config.toml
n_layer = 10
d_model = 768
n_head = 12
n_kv_head = 4
head_dim = 64
d_mlp = 2048
vocab_size = 48838
activation = "swiglu"
norm = "rmsnorm"
norm_place = "pre"
norm_eps = 1e-06
positions = "rope"
rope_base = 10000.0
rope_fraction = 1.0
qk_norm = true
attn_scale = 0.125
bias = "none"
tie_embeddings = false
parallel_block = false
init = "normal"
init_std_qkv = 0.0162
init_std_o = 0.0
init_std_up = 0.0162
init_std_down = 0.0
optimizer = "muon_variant"
lr = 0.0141
lr_mult_o = 2.0
lr_mult_down = 3.0
beta1 = 0.95
lr_head = 0.00361
grad_clip = 1.0
warmup_steps = 0
schedule = "cos"
final_lr_fraction = 0.0
batch_tokens = 65536
seq_len = 1024
doc_mask = true
z_loss = 0.0001
train_tokens = 803700000
steps = 12264
dataset = "wikipedia_en"
Each number is 500 + 50 x the weight over the matrix's rms, rounded and kept within 0 to 999. Layers, rows and columns count from 0. Numbers have three digits each.

# layer 2 MLP gate, 2048x768, rms 0.265, rows 1596-1644, columns 576-671
561477502484492475513503463490552529513543515408519420605557620599560513472556528450509427370498440489414445423476603502558500555426521583490437558535538440453403543479480477530393557540482593448553436575527401504414488464498512517485499477443493504520460583477495545428456474467450504418
398478441525494582479469505488533457471484463519509493490504592549566501485453581414457464467448530559455527598534484537536556573445465463553532599543575556492490493567420471490501465505542533534418463465510576537515497443583470527440521535527482582466513497534543543355477502592417490459
546544482523442511575468491449521449454545556569456439557553425480482498478458525595480566440502549496469516447469535495454518472528558551525606492551527430523540474610534542589537554496555494469535492510484568500467364550516447469510490497586568500451521486534532470493457578541525486522
437490429488411453411475503437512482588561549544521538489586480545449480578485628533460591469421462418518515515459594449519578510515576484450437472607436427446441491508517454494475487373502544453515535506436615396459586422544433562375446410495512521452500560515432453514515460412463550498
493523506518524563436532491532584516517467533552408467495431525568488495597491434489480453435519400504405537519529473400508499497511539495526482455546511475479450470502527506559571531545487534408481589494548442458540473464515481489523488505469503479405577433483530537513569534585569501526
448524562474531386504519520583525490482384504460480558531512467541542513501492529409350536605467540471478455465525562501485552505502479498483518541436491463534523587518497473490436529536548495481590512461562473471450504480512442484519519542586500499505598472523495472494568404444544479513
486522536552459517554395484526445435568493452427533534561486466531509536472515528591505547452408495534525442441484559529524446522576563448514487467469468600557493505384567440531487487584455508546481563659485541509365448431505513457494466482395534451472457444338488518512630493432489545427
470486628440427646617500571547529468470610502500536468563531586443530454497572534522591479471571437503478489550565544505402491474516476447520556575481362576564498555560567520493486520393504495434477484486548546521523457494473506489510519464506461555475466606432474481588515457480507560431
541601505411560539522459474571548486542433434470466471486433554549522469451437596462477417474527564477539515433462552522459501500538490527424561565450521463507477490418446587482523359505533565459449425459475546469501502573463516511516510445503527529505546434473458507512517484524522423503
489352403558468495496479559481524519503447503398462456521451432457596525450508566485483544488558481469476516402499499560512441499493501409560528486432488460527454523560445504452493490485476457460541461444463499515574571493609532509552462482561517519442498516511436583608429502518495556536
569442557554497476477454512492416499544546463536529531517493500458501442493552546446492522535499562483540474448544528499524559414485519504556448488462405496430491610508482462516540488481479573545541470479460492456506487519450465547492411449526566610626527424468546466557488422517484440554
572457530557445549521523439469549553477508550478459496521463518528498493497536445503433552539513511496543421376514538574512525448463673433377461491572513476522506513609454549528535477478607529445461561511440497532461438582545441515505455408412428508519591480503550536415502393451499582499
490472553524448526497556557455525523539483544416522581505527572516476548505501518506556560527472472530525523539485540517665517446482532456549491445487502494551510481434465516545407498522472395570478551493458433509505541423443490520541416489421434600608480510499456494544557475509597453462
443511443499452598479474461454487611581473429468460500458587440505539568489538475397474472497507449401459424520448549540462428506449566477566525485425433520515356506534573439468502456526582451525561513501432455482470491502482528551521469438400484499512463557378578451519527570418566590411
597478519550517423583557505508456507473507476496561535443536492456420567517576516460557436453523526516376507568434449451490444484457608493520540490562419444554473517651584553495523572561439530533515610492537592469485472511402468443502520553508437512532498490552476519571530558535519495454
543449468530407418503500499512530409516533459457452501562541436488479530487598539472512384570504513491577445509415481489501412447522509486534491559448406554459530478382432543512492461425516429558433513550564539537453479486461512469638544591491522558474428526570495428535534530549492515594
557455489560412493482472472591521485525482433424512479557426446445499472499399596486523516509464522511486575507553543437467439591600531549509534591507447486484410608514432448410522526585452530525482499576494590493599558590337527541538527564525476543474498512524471509598512359526488558437
524488496449462444388512573513557521518505522518519524440556470531591422573496459553513468521467566551486520543405536467447507468482559536597441411585481462445531546546560543503491509597482512520482579538483521480511472408523510459515507535475476464511544557523458442517441502535548496462
463450471533489460474489428575465550507474535527513428437495445525555531440508553479466493532509446512470558547572550516417569478491459498428502463525452527533539501533547529529496489485511453548430575518404473542490558495499404461563551479625519533528503531531479575450510563534508516484
599474512535587529433525523478506513446446452514410497523484516371470496542529525511414494473514448498466500453593520510378566543500527526563498501540427484441596434509497500459488522462559420495555542471425540528501572480536364468376492467447493440441540492468483566445510412492534432544
543420489570518511590449428458496456573414527453572495485522510468584549552526395540523577552492585421509531504544454490547604472613523481599561487472504546565482519515446457550532466567555578560477389501490482465499462464537500468539535455509521501524574448510481486392553381535519510427
454482498463383519342556450456522484495516509456443466565483436521501470513531475493520535443596482479564436508546464366527447491452540501523498378554444465491503487498524540457487513584468533482473568519512463482419468468486557417497473555582427585418424510399548474471437443384472522481
485484479454570494452494469405413468500472465403416476495476576518471500488613390538437521558398463486472528483467565463538449519454390501470455602541507459496457507599572518530511555492580444610523481483398561383498483478531400539487519561526424469553536524638455493443622508492435546397
499440436569555444469505553403569521418434506548512547427450530468485477493491466491370529498407615509483538531598479575532465564474547498526543561525469465482576596530477423543450489446561482426558488504544496392453531632603478441504508525453512517460515557501508511594517437489428403446
552472526515510526508478546524555514484469510398495513468535460456589426515428609470429369546556438497496579498578609465467465480580469485491528498574534549556526548430542495519509472444518460443497513519577560570410460527587472445445530450459442478515550501523451542421449465511516561341
464529594457447559473544461489429556519546535438517579576465399619499512475417462454475426407528475547471473461440492573417463522477507485501555532505530627405455417568532573521499577544526462425482461533499549484451517566531519493579420513479500521510490523532509474443491456448425419553
473516558456543515565488440605501445586508463455431529439440474529461548564493471528486497523513498499545495546499524400449445511494508461543542481472552402417451497508472399537475478482498486560504568439628476504437528536515496451482475540572527459473536554466426570482518527628496522497
498450591398512500458468509571495435517539494571496527545528487521547575420467420461564473503483503529485559483504421497534520466451571542436487509444375542497487470442477528530527465472574460499547479463497407547463425549553515475557508417579634480432559481540531457578435454513494612526
413458538435525456537513443511509479485383486530468376507566509507388516487533570502555497518426434510483564378558485517495515491512395471510461542569410524558563543491486454481432492560483498492475441500599467397496554399477487614490521562606512515405480617486481585475549530456523461505
501494500515468553534535451496482383505523565557489500461479488531525461402531593572522484572505387480560541569504533469484510485504472396501508477472481538431401474567410497410524492448496589496455499456449482529439516598477554518437585476413551570511467498457466538473456530486513499464
530555485454543454522475563491483482534378493502556497593478520587576518486394435514535392566480477448480510570428498572473502575567519458522500512566453536481544458541413446547439414518472520512520522476464418483535568536370496519561564547325493565560475419569511513435509530506516429419
514564519500586502462470499530428479510459475435510514516576490474478511472506536590479527510557519447520467622530564533567444532492528497552465442563539597471432539461408508475464441509546478555504476555572361450543562437459469588387525550504535480444496570504487454463510474413507462463
545544432457514493519487507480421467469551402484487461518574617525507519465335542501597469547451578503481502581536444546565584505548428487533501526492515483551375500496423498488489421512437546582476473498539555504457404571573451491486434437559470567462523511497434450452640468475497547465
506497505443498571386477468460500513495531451391568488564558444468460417514456562567510441463580484502547478547516616486510556513524499517596625517491456387497503515459582505521477459522524544491510512440601536506466518477441434562429531411533527511458454453471485491472537501497421458513
579406586432404491445521464428516438501512460430513531490541535446467468502585427474525518539476444480521485519476560504511473521466469455556503461609523495495462469427559533582428466407484566469563438487481480535530524587478470597592535398502545458606409449494533532529555539388416479496
489491411485534484457536461494424460548397457519509554477580470532583479577463586528429504462500528521469407436401551545426426471555455498432496544421455507458453517433507508504507584495458492545525472563558491489521439500504455466520538562517531515475514489479512564485539465541538545448
489524455512530565436434561533510497564449526517566463418458480515480552582506551475494438560444598547466423473587534487521562470495461589500389499540427559435518580544515392514581520542416454500487491531458529481526506494473527489557487503637544465500517563562455450511510471498505451487
536519514475525523468520500495553542491524521433483508486505454496463501493518469527456590471495484480543410419588418498507449468443493471497490492510510459505524631497497623496474561541509444429553457459503498469500517509485483539489467538569567534425518511460532479548623487434530541529
530525472477533538547585481580479499570558561453477581455585427461504488574480478514396582625442494441451605499461572519463495540476431554530560529495482530380477498465485465512446521464405473536424416500458498573549501582564591531464531489521473465564531464464479404497519591553580447412
498426538491400469580489536495450603501476490481496465450460512550462426487641501541527475560476421532465463583450528436613488495507455620504481543464475468444475504433549551506537462602421551618495578519546442475507522457436501509505504475423485471577438480484516536533441457516477501495
484563546518494506488424472526482511421429432560531540487494499493429431565402463510462480500548593447462480436494605568474402441498484551506534488499491578468518488518460522453567617445492488456481525511482383483481431524505443440446498513386502395493448430514554456557503444485437535516
500503514432465508561603501486520571506508517585554531556515517524570471438544498482513588539576512573649589501555522567514506570369484603484491475506525462482541471575501563443394431419487430580504496397439507483661478409517452467548479493535444552480543452458518509541509439543474469430
424533515531503568532494428471501530621540518433446555554563480585560499494512514512501538465560441375527514485435479518527484455438554504555579526422531489493461431579408501551510519492518505548499466470408477510583487525440527426548432593591452507614560501515587513474451495526546547566
508449563570538490576457467519472433422507415543535474594476527474470581581456484510560464471469603538404472449450502573537423486569395507461468458479481535553478482543466561470496416632516451487536431384581495459569504599532565476524384457538557479505458436537442439488467504402465501468
553459501565481392510556372507440532441506586475492494514506428414549476450434490525539444500481451496494566495492492474552383483474572587490489379545469610526503468456510528439555588504479570528486461433640566513451499512463472468513508545504574563685556584525487496582433551476585506490
405586504504518473480520555442478534512461548460517422490547472514534469456515477515484472550535549481477420386505531466515525446502548526418514489438390391450544389568530605413482453477470449527519508528494500384443510471472512486487525591533556510515515492494447527495450517520529556509
462420510547522566567518558454423510473492452508482520484418400501473530468584528487501432451570548470583554588469505494439485522519576482417490573466418549560445508413536539451513504511471516462495479530472546506413509528483489483484420535459505518458515428566503503510456495474429482598
500524494527480512512493513435501425541416469554438470477573501549559479474506477509440394550519531528486455526503620543461470446559464472425580505464538597474511595523636499529450558474556473481455471495509508587550451497454452432481431466427486501488560442550457513463445553498531503479
587556555456477521500450499483445536449578477427552517513466452455509499482531502578493479570449472491467536516471504583573485463513540508501488529481549540405538549564504505457556443439490578468479517503539505435520482522473490608533447528487458490445498538519432551480517547544469569405
# layer 2 MLP up, 2048x768, rms 0.264, rows 1596-1643, columns 576-671
561476526444518479494532520462494477436457513539498519521535539589481493488501495503437437525539593492425570506614414451461411519421462443388542491540536429582527426450439505548436524508553569465475525532462548427455493411445461475490531522537475492474493428520504562509525429414499482526
504536514484595511553622584480501523419419493421416494511518473504557450449491483506475481523429463415555520574650490556530456582565484466549462492550488530491519560531548454444466522440479477583547450575497511471516452469512512469484447490518528573541489512475446597528477525466464509577
458502460421449616597586436519564495424452547602532585564486456548498547496506549528523605498477433515457484488491453495433475571515469463430416489535482506425469548467460478458576432514452460570591452508462534526476507525527513363520425451544540413409444437445515457462568462516572473485
513507441567486495484484540559486535435466556520471478465450525563499457463594609569511515430569495543603493499499475433591508531543409479542548590396527572459471578552481512552489526603451575467564520461504379505528402576460393447513531533522558442533527460522539503549536534574399455491
488485435508450527482542493507489452537437514516546436514434527469613463470497517655560552479440524474493484608431489558473549526547539409426490497465599434547486451592513561497491583573400504556509478436477507518498567489500540573512469450487533545511556521487420459569582473571572525478
534601490434514583455560513485519442440531498517551431517431522502591466446518597485561496412603551439423542487478497525563470449489543466521543461520575512486474512458422469521535437482527530546563482494486443453513474463486530543486567507472561525500438529501469513566398613566526558513
542496512515517569464584429285576535565541545451507533485544497532528568497611522541529540493504458533523594513478487500501457509471388560496584483534465525462554549541443497473515562398485325564519567547545446474496525513416507497501534498512464563498517488510517619491504506563469506508
491526484453545428491457463490573631508571443418504497596588546457547501474601545596485458487481522524503481444537488533481457464427446553509539447493469419442476472520514432594510568479462455522478527513496480526515470491489485500504553613479503455465576461501526434512474548518531459590
519467448570475481519458538476518443538491463462435501483510555480452448511553474482580574506516554487508465464483440562510568512512473519514520495541494511472498443514589445579426596511432475482466484486539478472501587405548530474534523482549479521461450608515513533543576495500477490498
452551483529479510476454463559536601495421450477530495464410480503422578511499531562472542478470475448480578439459582470522519520451474487488590545552512488508409398503550553489461415535519553479401459479483551474394476484611433538553566477552564453574482615471562531565466507481506523434
570457519492505464515416474520523495593474517427538556466547492412468603469609505442542560540524487425469581490418426515537516521466492472415424393479474477534438539564527471472563454490478477447497463531488474457495460539524429489471465558568489591576560418539512473422457606502538524514
408413464518538476463452473544434468648389520489407561577586558542507434474491532514549429500474449478429543581469482456463545517563480452512509520511537485471418440528461504498438476499526495539474518471556585417458560553540508433420559490521497484468598436511523467498574526546527473515
451532444461390577563492487432586545474487429424534523372566474438536525468472433480478466464475501535552545490488465510501461612499507487502494553452509482532626534573407530531512477555498598408588469521389467500389522604467470483548539470512449509457438489483476425475484528593506422506
463490487537471426505520547408511485515529444510417536546473524468443523529494560488506463468485486521516579515430432510571461531484525504518529413467589545600466435518516456516422593499447480470403511470515492457458465478521513563478509543386433514452455583561425441489470596471509506461
476534427466480510601521485539465529478497571563531527471424570496473570402504444510485457552566547558503529459500534453528534562578531544506394477495559545471484569450398523478524405466472496534483489467527523568503480483508452533541531515488454454471487524565522484517468535549439499587
593513486459507472524506393596447501511598507428521466393525528509518470481516438512507491546521479504536528459475501474529504421551589461476517491500485525537524492502468539501465400436494470417423498468478493458418550406553524481508477547409437621460432488523476478445452444534362465533
564445571551449486508496474475564467515433502531447424405435444487514403538515531489517474397397575466490406411581448452558438566472419469472500532501553485502562485436463527421457538451492499444427498489507573498479541460502519516490421501510466462594515515605492436521555548568543465512
433579490468527475512480584495514509402535414593382549482503555522469547467527530516493472554509513531489424471514533524579401496408531446516555522498491507525508579480409478461456413500514457520574569490476510536486578545442570546489510510511481652607490587515475447459474566525398474451
624501404502546474585466602505454533649483482498476567600476457410523484578456472538522498527492584453530551571531562554477519526479533446477419534489518583546510427508516572532501596473525623424507550519596478569640503543466481537467478409577475429531569553421596516501437529510504437517
587565509513487451510457511548456413506382522498551460425425547507477471511529362516446496481595464565570439544466443533485429558503402485467500445511511585446632483507585536491505486393531488503474534459502537485491475506495462562471461483502483422438520463466493461505515510523506491445
599569530567543519535429464490483478448495445375555469422587482600514509413526547461478477596406492441487495523457506471508534418483556451542502470496532462493455450597579505440474431556493560624496464452475497482389547426537445494482432511457533514427540571601507513508518481542426457508
533549500495504563413452576561504495442542443505481474535547480508529450549528429415566499548522471539455524538536490416496498540433490504509541551497452543498526492541506521506478526548473577441502486519517484434498521495480503486480509414560472453484530541502553507531526570553458511500
474458545538473482551498477463582454425523428420504471516464445555386454569455463447553516454449534441511409470567376455471560496604486526514515565424529437453466535499512558482552419560475465370473480478509549516493480542541492452604463522409506527527539472476585491595380574539481483527
539500585536473557543578534553541512478515447488491548577473472395489536522489408622599532475565394503461468639419428412487568448470520489513432488447638533464506447451530495470468488535539578552486558545590490495517473449478451517553551489477457484481428477498548572376500591532466537525
559572409562519508364405551479396477412512493486544524479470495454536452527468428512469557571435574551536523468417419451525576557489539605539411517496558477530514445569476551458515585464525569553501461546554427439592503460459507502522518590503514524479536525582476441517574595440450455655
529589546605473454538513503543504462501459513523475497441558484495527534494418494514561497479526439571409443494412538592519562580493558548494480563512502511429477394466472447505446521556450507483575449483486447502449485496535471612524524519552532479419509617477549482472539452448539575480
505480462576511477585451460503541477483516491562447539497452526610548543522506563476549478473487466471497485514527468568545473546585546442582455470546441510519545404465533470489545552580405445424504533489528505541529529538517485502535497448366514530519503531507550452442391475555616441543
485554535402549538441553504505587442437566481548453493466474474535567574457484430565415489458531584448529483493500511537497483421556509491419489525463539490548547511537534509511361538541577453458540539494535460487391499517503525526471459487528574459541413506420514471438462540544616562465
552484497453495469559448517523519512451535537479536543580523506506470501549552510486417569479580479443502502603477451511572538525511511559474506483542448481487498459438438625507529576500506553468585500433464452566528602588537523567529532443575491502472520585472539563472566451614516396532
539546603590512435436396543480565550529410474335610523604474579528461478605495457478585450475579471354469513549566503443486436503483447531527517452490502496523575554442416518411469564592604492480447513447518496556519475475567565526577597386492528577575493583546472538565566474545541529523
623536462479523482589443489347505418511551496450520600520521460524557499442536465538532471420516436536532545549456489509477474570596491511506508533465598445587465532553633545451501505508436548469459550486442476575538486486470445422555569422492415450555470493575497486523513541476485492489
522413536494499507420540363479561455530445427418587458490532508479603489543445521510536477474498511485514482580474551519470388475585469544509453490551516598537532464580459462518464508553586558539434439577398531549437484457515463455498559459482549496545500485497458528463486551411532508502
529453399386339529523447428497538505414399456467472455409478579441453479487450485479579443511509565535492455530494441535524534505509431565552539486472509417437523418508474458510526536475482453444396490558561459491520470468423544497529524490466500571457457471527428456484513527456533484633
575476564384369466468581510555448601481427517515530494497490569520520469475453498449431529561474528524482512504496485464466436473515463529460398558556535536604496573563503475527537583582466456559507485475551509494531492513501486495509435500419464470519576480489477443549485429507539531555
434508497586541589594494556542403517554458484543538468416513553580536529491546464515499469538549557608520560475528448387558436477444408573464498480650493487486514535497408515473484511485511476488503532514599527609556523463556542531508465583522535454510525495524498433548507544499521544541
570508421550422433478556536454476465473589494512500427508479566462509483489479481540447550508630541445462489407440490475526460495553528486476524450414540469477477383436442432488434578486508467542539525504569471506507369603530475588397498526507455456443537532485541492512506476451513573502
533496527436489461488478457473411415545508520488499409463494576571584505544452512569471541629475530419557470457515465454496506567473522539506443525470471484476435521512500438487470482522550497558464409476529485547496514545495464522497567517490510559506485542477371530489407480496475583445
530476482613507534487389509444538449527513497485508532398468523463513475463528514544568584502421459470604435537403449528532501541460514518516543492509429527517612450467512547539388493432408513454601487445491519530442513443585489536486522515517422455486538549542482568548524578516420506584
407462475544518474414484465513557518408508461464506577584503586515536551564506551431494516518562469540474557385458512516574536563454423546479563600527524533471504422465427503517505516453557385504517563485490554516411537490540573479475606474597477455468563456471527545427489482459445542579
552497447459503517543580466535508484454425565510456525464478578499509454539551438500523533509440514520503464475419539438526552506619468498510423575566421479591456553461506502410601477558528518535478430507497467537458509465425610476528550534466491429546535445510512471495496476418473498557
448415551486411443607461503544545524357409415480527498501435492496507489500382566488524439524500510562522529508534498544575473491531555516548528483566431563535534543487461447629604522511532532496530465446409490658432552477528551526525538526475511436500557476474495487547531422484494424452
525557541525477497573402503534654520425555440588462522522499489536524524518578531530486474453498460476472600482595576535431488503436502542483565471515560439496421541517522477518556528540553502521476422443473546461496521474476460517538435445523447534588439489397438493440449512397448525492
499504466465458533504485501469472562581491426523480534574398564480505460429424570489510512483529575506527523483463398499491585529475466595507497518455534478642509413519516459619515492528471525545414476507506495504435595467484496524399614513541474467478539596441474509512596518478494488534
534514417487542533485470463528538528501526476621442615525420611498436505551546407437431543437533484521496558551514528459579559512420538453544449453448563483651554491530472535546488543596517477534474488518445558477433515504402502440538471572586426489528615473533594603462390467499445421384
575470531487531522358478637506446548473480432452422567495431551549563455519577484418511459536508577445531503479525506538494493463469490502496602462539491500543554477406557541560549539472574489515479514450512502590452491536522490494369442512490606450458494559480533557484603438395459407560
434368419558406503517424556481512470525511520589465452486561487448475513559567442579522583470490522538546443503548463595437513455499355493546588509566461467537555464560392516459629552444537551583559569559549456488594550468550503509609525460453521614485482444545428578446421593499542560490
552447378456469509544492526473477508458538450492570526473546499445449514595525488528489414534503554506510499517540621505493499501558525478404520518564539452581539591471474455574459467497543548536458476510453459523535552462497531456381489567559522560484494476491584502519421441440581464523
484500520551578464552539443549445576499534498451479504525425492515484400399440532437475510468556512572534466486592528508474529436492410474486402465506428520488518568466417486494594509545487560496549476529498462561527507622564502469444474594500436576549534524550511610582518498514527483534
# layer 2 MLP down (transposed), 2048x768, rms 3.37e+04, rows 1596-1643, columns 576-671
449508441492439532462503455549539453553563554547522602461554523565527517541538508537453496476438615649560540453530509462470390455549514520531480579531473408451556426551517478434548513494437524462438516495503537498503537388509425378548423580527429378545588520548485612463516413413373509448
497473529526535472611469427513530541509535512512515532460441561539466513457539489482556531518573570543474459497370439440441577423440489512543486540443538595504440550504546422555513535519519472400502488541382463493507469549463470447442443482511552541475459526482488432516555471487559458386
590454461510454452523496477521456507513546536472499383523532516531498506563541480523491576568533517512476449457481536484531511453497572526542455506474434394549472487508552483409502455447512446516464509562546500453512507456495461365475470534490508444544503549566523447466448479476465466501
475521522565410429486499483445486576523446512509507505490442549502522558479510563438532534478450554543565478516533527483561426501525421549630596474506456490502583483488548454526534518495524440579456499474397473465511457536444560508480391512551460545572484370452458533501514437549454522581
553527515546488551549500465489493497430479474547475502496566446540472524497491546572418506537493536478384486481560496528527439606515434473493460550471529456494417455490430455407490380611546489435489527516536493541567514443516490568516456566561634516528526420442509461519512582562505490560
440412515577552434535590501511457575484479521514531538469505474504605495538491483481381453425596448501477454464516518507551412483477435558538475454558547532477468451486523551496502463501528430504486491592535391536543569570462485542537537535512484561498401542551534465543520461537494507517
523523550459537515505482530491476469438493544484478497466538537587456512538519438443494528400494580610611550506502514485485491453462502459569568466583425497487532617559468501648495544493550464389449520522566590512441398582518501520503569449523448486384601481482505611517541507502510608462
502484555480565454435470535534509567520489422452443505367575413431503514353554531451523479472459527466492465483574519490562571515465524499505458543530495584480476490491530521565487478470403479502495483542450485467520493483486420490518455525497528505557534513507481566511590458421485517496
507508477519552530496423439493506410532578405486493592468590576417573460485480458576461507491413555467575451454513595508539517519463501479468511409488408529514500553485512518473534484488439441431525546503581465589529496524509471574480486584491403369543426532445481537489377562498455555502
578418517552533499484668495440486501451490485590612564474497509564499503529428489539357471571566466499477575428488531503500560403518404552533538428472539429593496442524619480496585525501472545518498448517466480514478472464470464464522524519507542420397450512523409443565456513428489521420
463535524505537453493604573570529512509470496525548523405402505430626531393431414530553514509487499477507498507537523462394352611482483444521506517520523500525563553453377547563539508535531563452510534549558569526429559481471437446553521521555509563485555487496535519468477473413443459511
538434504494443529536577466444513534440442540444516491514512479431522484455493514469488536512462370505470458532440483475531464455487571492497522459527463458497500512483494567625504410546463512520606557447528569604455542499558587532568505557523477504489452500554575550526505571425502525504
511517463598457494576428424624517485495453548505407469545438513468528451474511445539483460517507510526507490580608557556476518530428483501525518501458462477473469500424531564473429545502497520508511505494572585407479462537486461556520566542535492413490472520562540493561521424525478472476
504553402575565492455522458496534561415451513487506566449496422488513528497524420575524543549491535493407588578525428471423482504456480507551465485521436631441460437556520556481448562408540459486511437528469415451548444564500565486599576522561548587545490545395561584419433490575469531570
408502510594485489471464425479511594520483471445506486481405417521446443450413508480430619510531466472439511544424532457543507517502501384556583431548494516528450595534512459516440486483514549464506499429528467465542497509544529546449500482567456488488439553575490576567525541504463467480
547563557494498499396406494488556533374463498491582416486498556514522505425513423505501518489570521470457459529513535469532511519616527519485459504535560567540490425497469469433370545627461483536429484380470494482563516552458539505531531510565456561471578500493488544439530554485509465516
508489375423516416428502471576483447437505518461469503479447536590506469543444577586440571502410412487588456465573526480521494508483582502583453486501442440530519473462537524552441419397535513541597494532536446478463543520482562578534447515430432574509572506544508581524506459458434411483
477474463540505433501484497519568481559525413505511576482463416565426574524478564481502500488516461487486539430523470448409476466522497546508500468557520434465443542526454511562501572501506430460460428487485465504540537513451405523505439484437526513503410529542519497451472542475511476440
518511541623444510549557544411485558484498451450509498476491498512460469459514509466504512473573595492461552512601548518575524457581499470524595587427496469534439514516519520541460610562500514461519452400544520464610506544417448420509465479524474462479514498467452440369624556625473560469
567387452521490497529520451495509518521470496536389565466553557494398563468504531457541474433539420472499466485516538445547479432531471507552467537457451502473500552506503401496469545522410534506527455428415510577413480501394509494529551516580504526594502520529532482511539439468526450536
537543469500503585514399518530527449503613574559526505506371530560542514448607495502493543447583497497480397539472569531506516578482549631439532456498500502532543489492481540428406549565436524487456414504406552547414511473588497492497507416524553614564475588489562475536459442447526500519
558497511423379433442572587501557390377448556492431442445415458511392484516521472495520444544557485501603414488526476481429593489529523490594459609477567455554455510569606457502467439525567502486471575515459521536474454473566518475507463509469615468471586505509474383481485536525523490491
527434509570531449551478581518471479421431381582541464550515476446494419472509563520502513532424462467454443576552468419529474509467570483539460462468521502528429458519592488432405368452492523432506477446443494532528579540496492495485514561509530503535436477472489553526466453487485490472
483619529599492539426476541514498535536510527527396556458442555452543453501456485562541509423465498545432522552473534550515450515505500444521517469484643464428471486498634411555506506582555530498504486539473461531463519471484493570544643554436569478515520480501467513515432514533506485554
531468494503433584510590531475556470482580509488558531522563640435397466544492486509515494566425487406497398497496586467463467325423406479507450531524465471569353548572483540480472530454534435554523445493431500501479455486555424430488525472505558601547448503586482516466534473486468565520
453528640515518557447402437457438544519464510531535563525483531456399555613549519527559487569425442524428478470463473493483468380555533443477514546594568553578461450415510516464399524452392453453517497391573497498512585555499465459527576453422442502549518519444540457513478501417529482521
543509560427540549454513542503520490467443533459582451521519448513510390514467475511512522551469557581502502500539550451550442448481521606522540438491443537472463457563529540559436522454494499467466520498491505522488457458536449422456523511586528442537448410465459576481538473468483475451
466537451514503526528488565550447453536460439503537447536520536535444500512506555482474442401490502537563491444523631493548434540512476444524471449480531496533473554552435495465485385556600447556421560479522420502506467475443553459537531597451496387517517492458501561453533502475483463531
544502505512493503509494538615461511473478437540502560516499537544503537667410463471425460453514469510540461558472528606451464517482476601497594491415484554601530472550468562541545572397564394467520481489543540419484458536436478486503489551539637473501494553466507577518566529553517557585
445454504511518505501478534570474416471495496488523465510465496599645502579492556483488458525456574420507532499425567555469426481492502575433523503576463504423468466476516527499513493419481402549517440411549544452456548519530479490474465590423530452515495528584419528491566586416493472420
522427522526581530489566440437447505544520541498553517571583527473482473516421540376543485513481591586436539495489594425488473503445522592529461505577488546409439512554411536473574472466489584447545522524531488551543490488594502534571482542586510464474563533523410569469491464418569572487
525488489674587503377499445546442500480511537487599455507480535497568525528499548445559572506479512468481524585441476522520423486447463482454334450520488485461472571569582640596533583544470602570495484442511468441457523460572408416465461489563503497485483530502523518475416582460550493459
510580513464539479573501442522499517533463488515481589519499470577518537518495509501571482420553450497522417534510519577561547495507462558532476468429510536416459436447502450530577484607504491527424540459583559573604462486491443551502500485405562469412445545515476541511451546508539459509
434564498549514436547584426518421459501421505581559431523530494473469495455492448445500482449469495511527508487507514432563425465471525453511596546500515438484574442526429449484487461494537503386493554556555418510505486508448582573411457472557448456418499580496401497502533496449447409475
420428525510524499465457442479535511538612467452497592456475438489542487450439513467603493472529428540443421492494599517408558473514440470554504443460550533507448484401420538509539427532543470516552457407577568528519480466599431542419566481514444538585434514558489518540558458426510499469
518494518545450601617408476462467515397568541408619426533485509441520521451491541503445501485419433505392508446500440410511440503498555563516498447534494503561453522463510560416549461564499500396485512436500591477497550485532488498550361517568548494588516454454530550491425567520557555542
460462488447555475395450589442533543570491502522553504486458374527520561500460430415425499454494501395529585512495574464504523535562506519543517536467515571537491409547486524478467497622440449442509418456558515497425533566520468540467489489406522496486501479565423515539427544416456446510
487491470565571471483545510450514498481585540542491477491508473394392556511478535513458386521360500497497525510573421511407407493496445441519395562541468447430456561429460535553491538570472461480444499565540496530528434488529605525465457512572488459492457506401519503485512422481575447544
486437529514459559569475457516525534517467554603503536433415492479483519473548517448483537427459485500515548543411581488515547534531562546491544438575458425527497371453460372485577490413501466562605536472555576531463465508477430424499472485473560634457499493494538515508492491453568474469
443524493622499551440413484500424524610628452500571459480484552535439520526478518515517480524506451553449497441578449559441467620485507519490486424545444425513542548551544493474512446545477459648480491479474496563440521496500459477532510469505501450486533512598462477518474483459389476596
511587532485510544569477415408550467532465555463566422522513530476477428508465493503576443459556424617431389513409496393495574399493519507535481414525458423454514574459516469561492558416540500488410498482487400482539569435375507455541531459469497613438401507465507512425531453486490488533
482586544502525515514473534447493504502489581452452444439518542564489531518461417531459435461565473510553507348530488465493530500451557513542580523601488526595435554483485506458558554468549588497515564467414531459496556523439496572482380408442451549485492452500518490539467538581448570468
375490576498492484503579438538486548600423501464488496508461445464537536536524509587551406483538553488475551497500567522653468470498552531416527556576547575503568545440528520540518480586524568579548528517522532589569496520574518542653458539415450521485489499423547540503553407454520538402
434549499509528472541458489377464488488441535512522573498521425492496475561570421484527507421545482503492444439481457387514406428523442535498498446485507521501568541552607494425534480457603485440495490517460429519426526513522451522480555490473488537445554505468507485434468388586496482412
519513511490472538531503515431525567491547578576578522515442501410546602493481461475448507447425603503604460487491549495409519465516522487470448527489549466518429502468435501563498492571575437536439465452550578546413548437512608545554482518469510459543498559487495523601415472520440499541
463598492481511525522442508533559432549480483513538517460487482476489532588611550538493408587476488580494461442517547426486483568489467491552428521483504559460506491555437600499476486434466615432436518523535556511511458543499404472557517410502558535439540537629412532527550570486468425460
537577559491506467532539453439475492467608470535518448470474455540536516460507555580482581447479467556458511497484463610463471523555517441493564471436586476437467492419472558597550493496465454531561540438488507539411521489560574575620521466486510513484442516550518482455442488489527522506
576479507536453585503506468495459582491560553618464515522568491512526501527395463439468502502483422489616539425555508541565479433452444547444473480409550557510558469501519456461490528531532677504418517526490529500401555475516499516491488500412486553425511485580510459540475600487501500516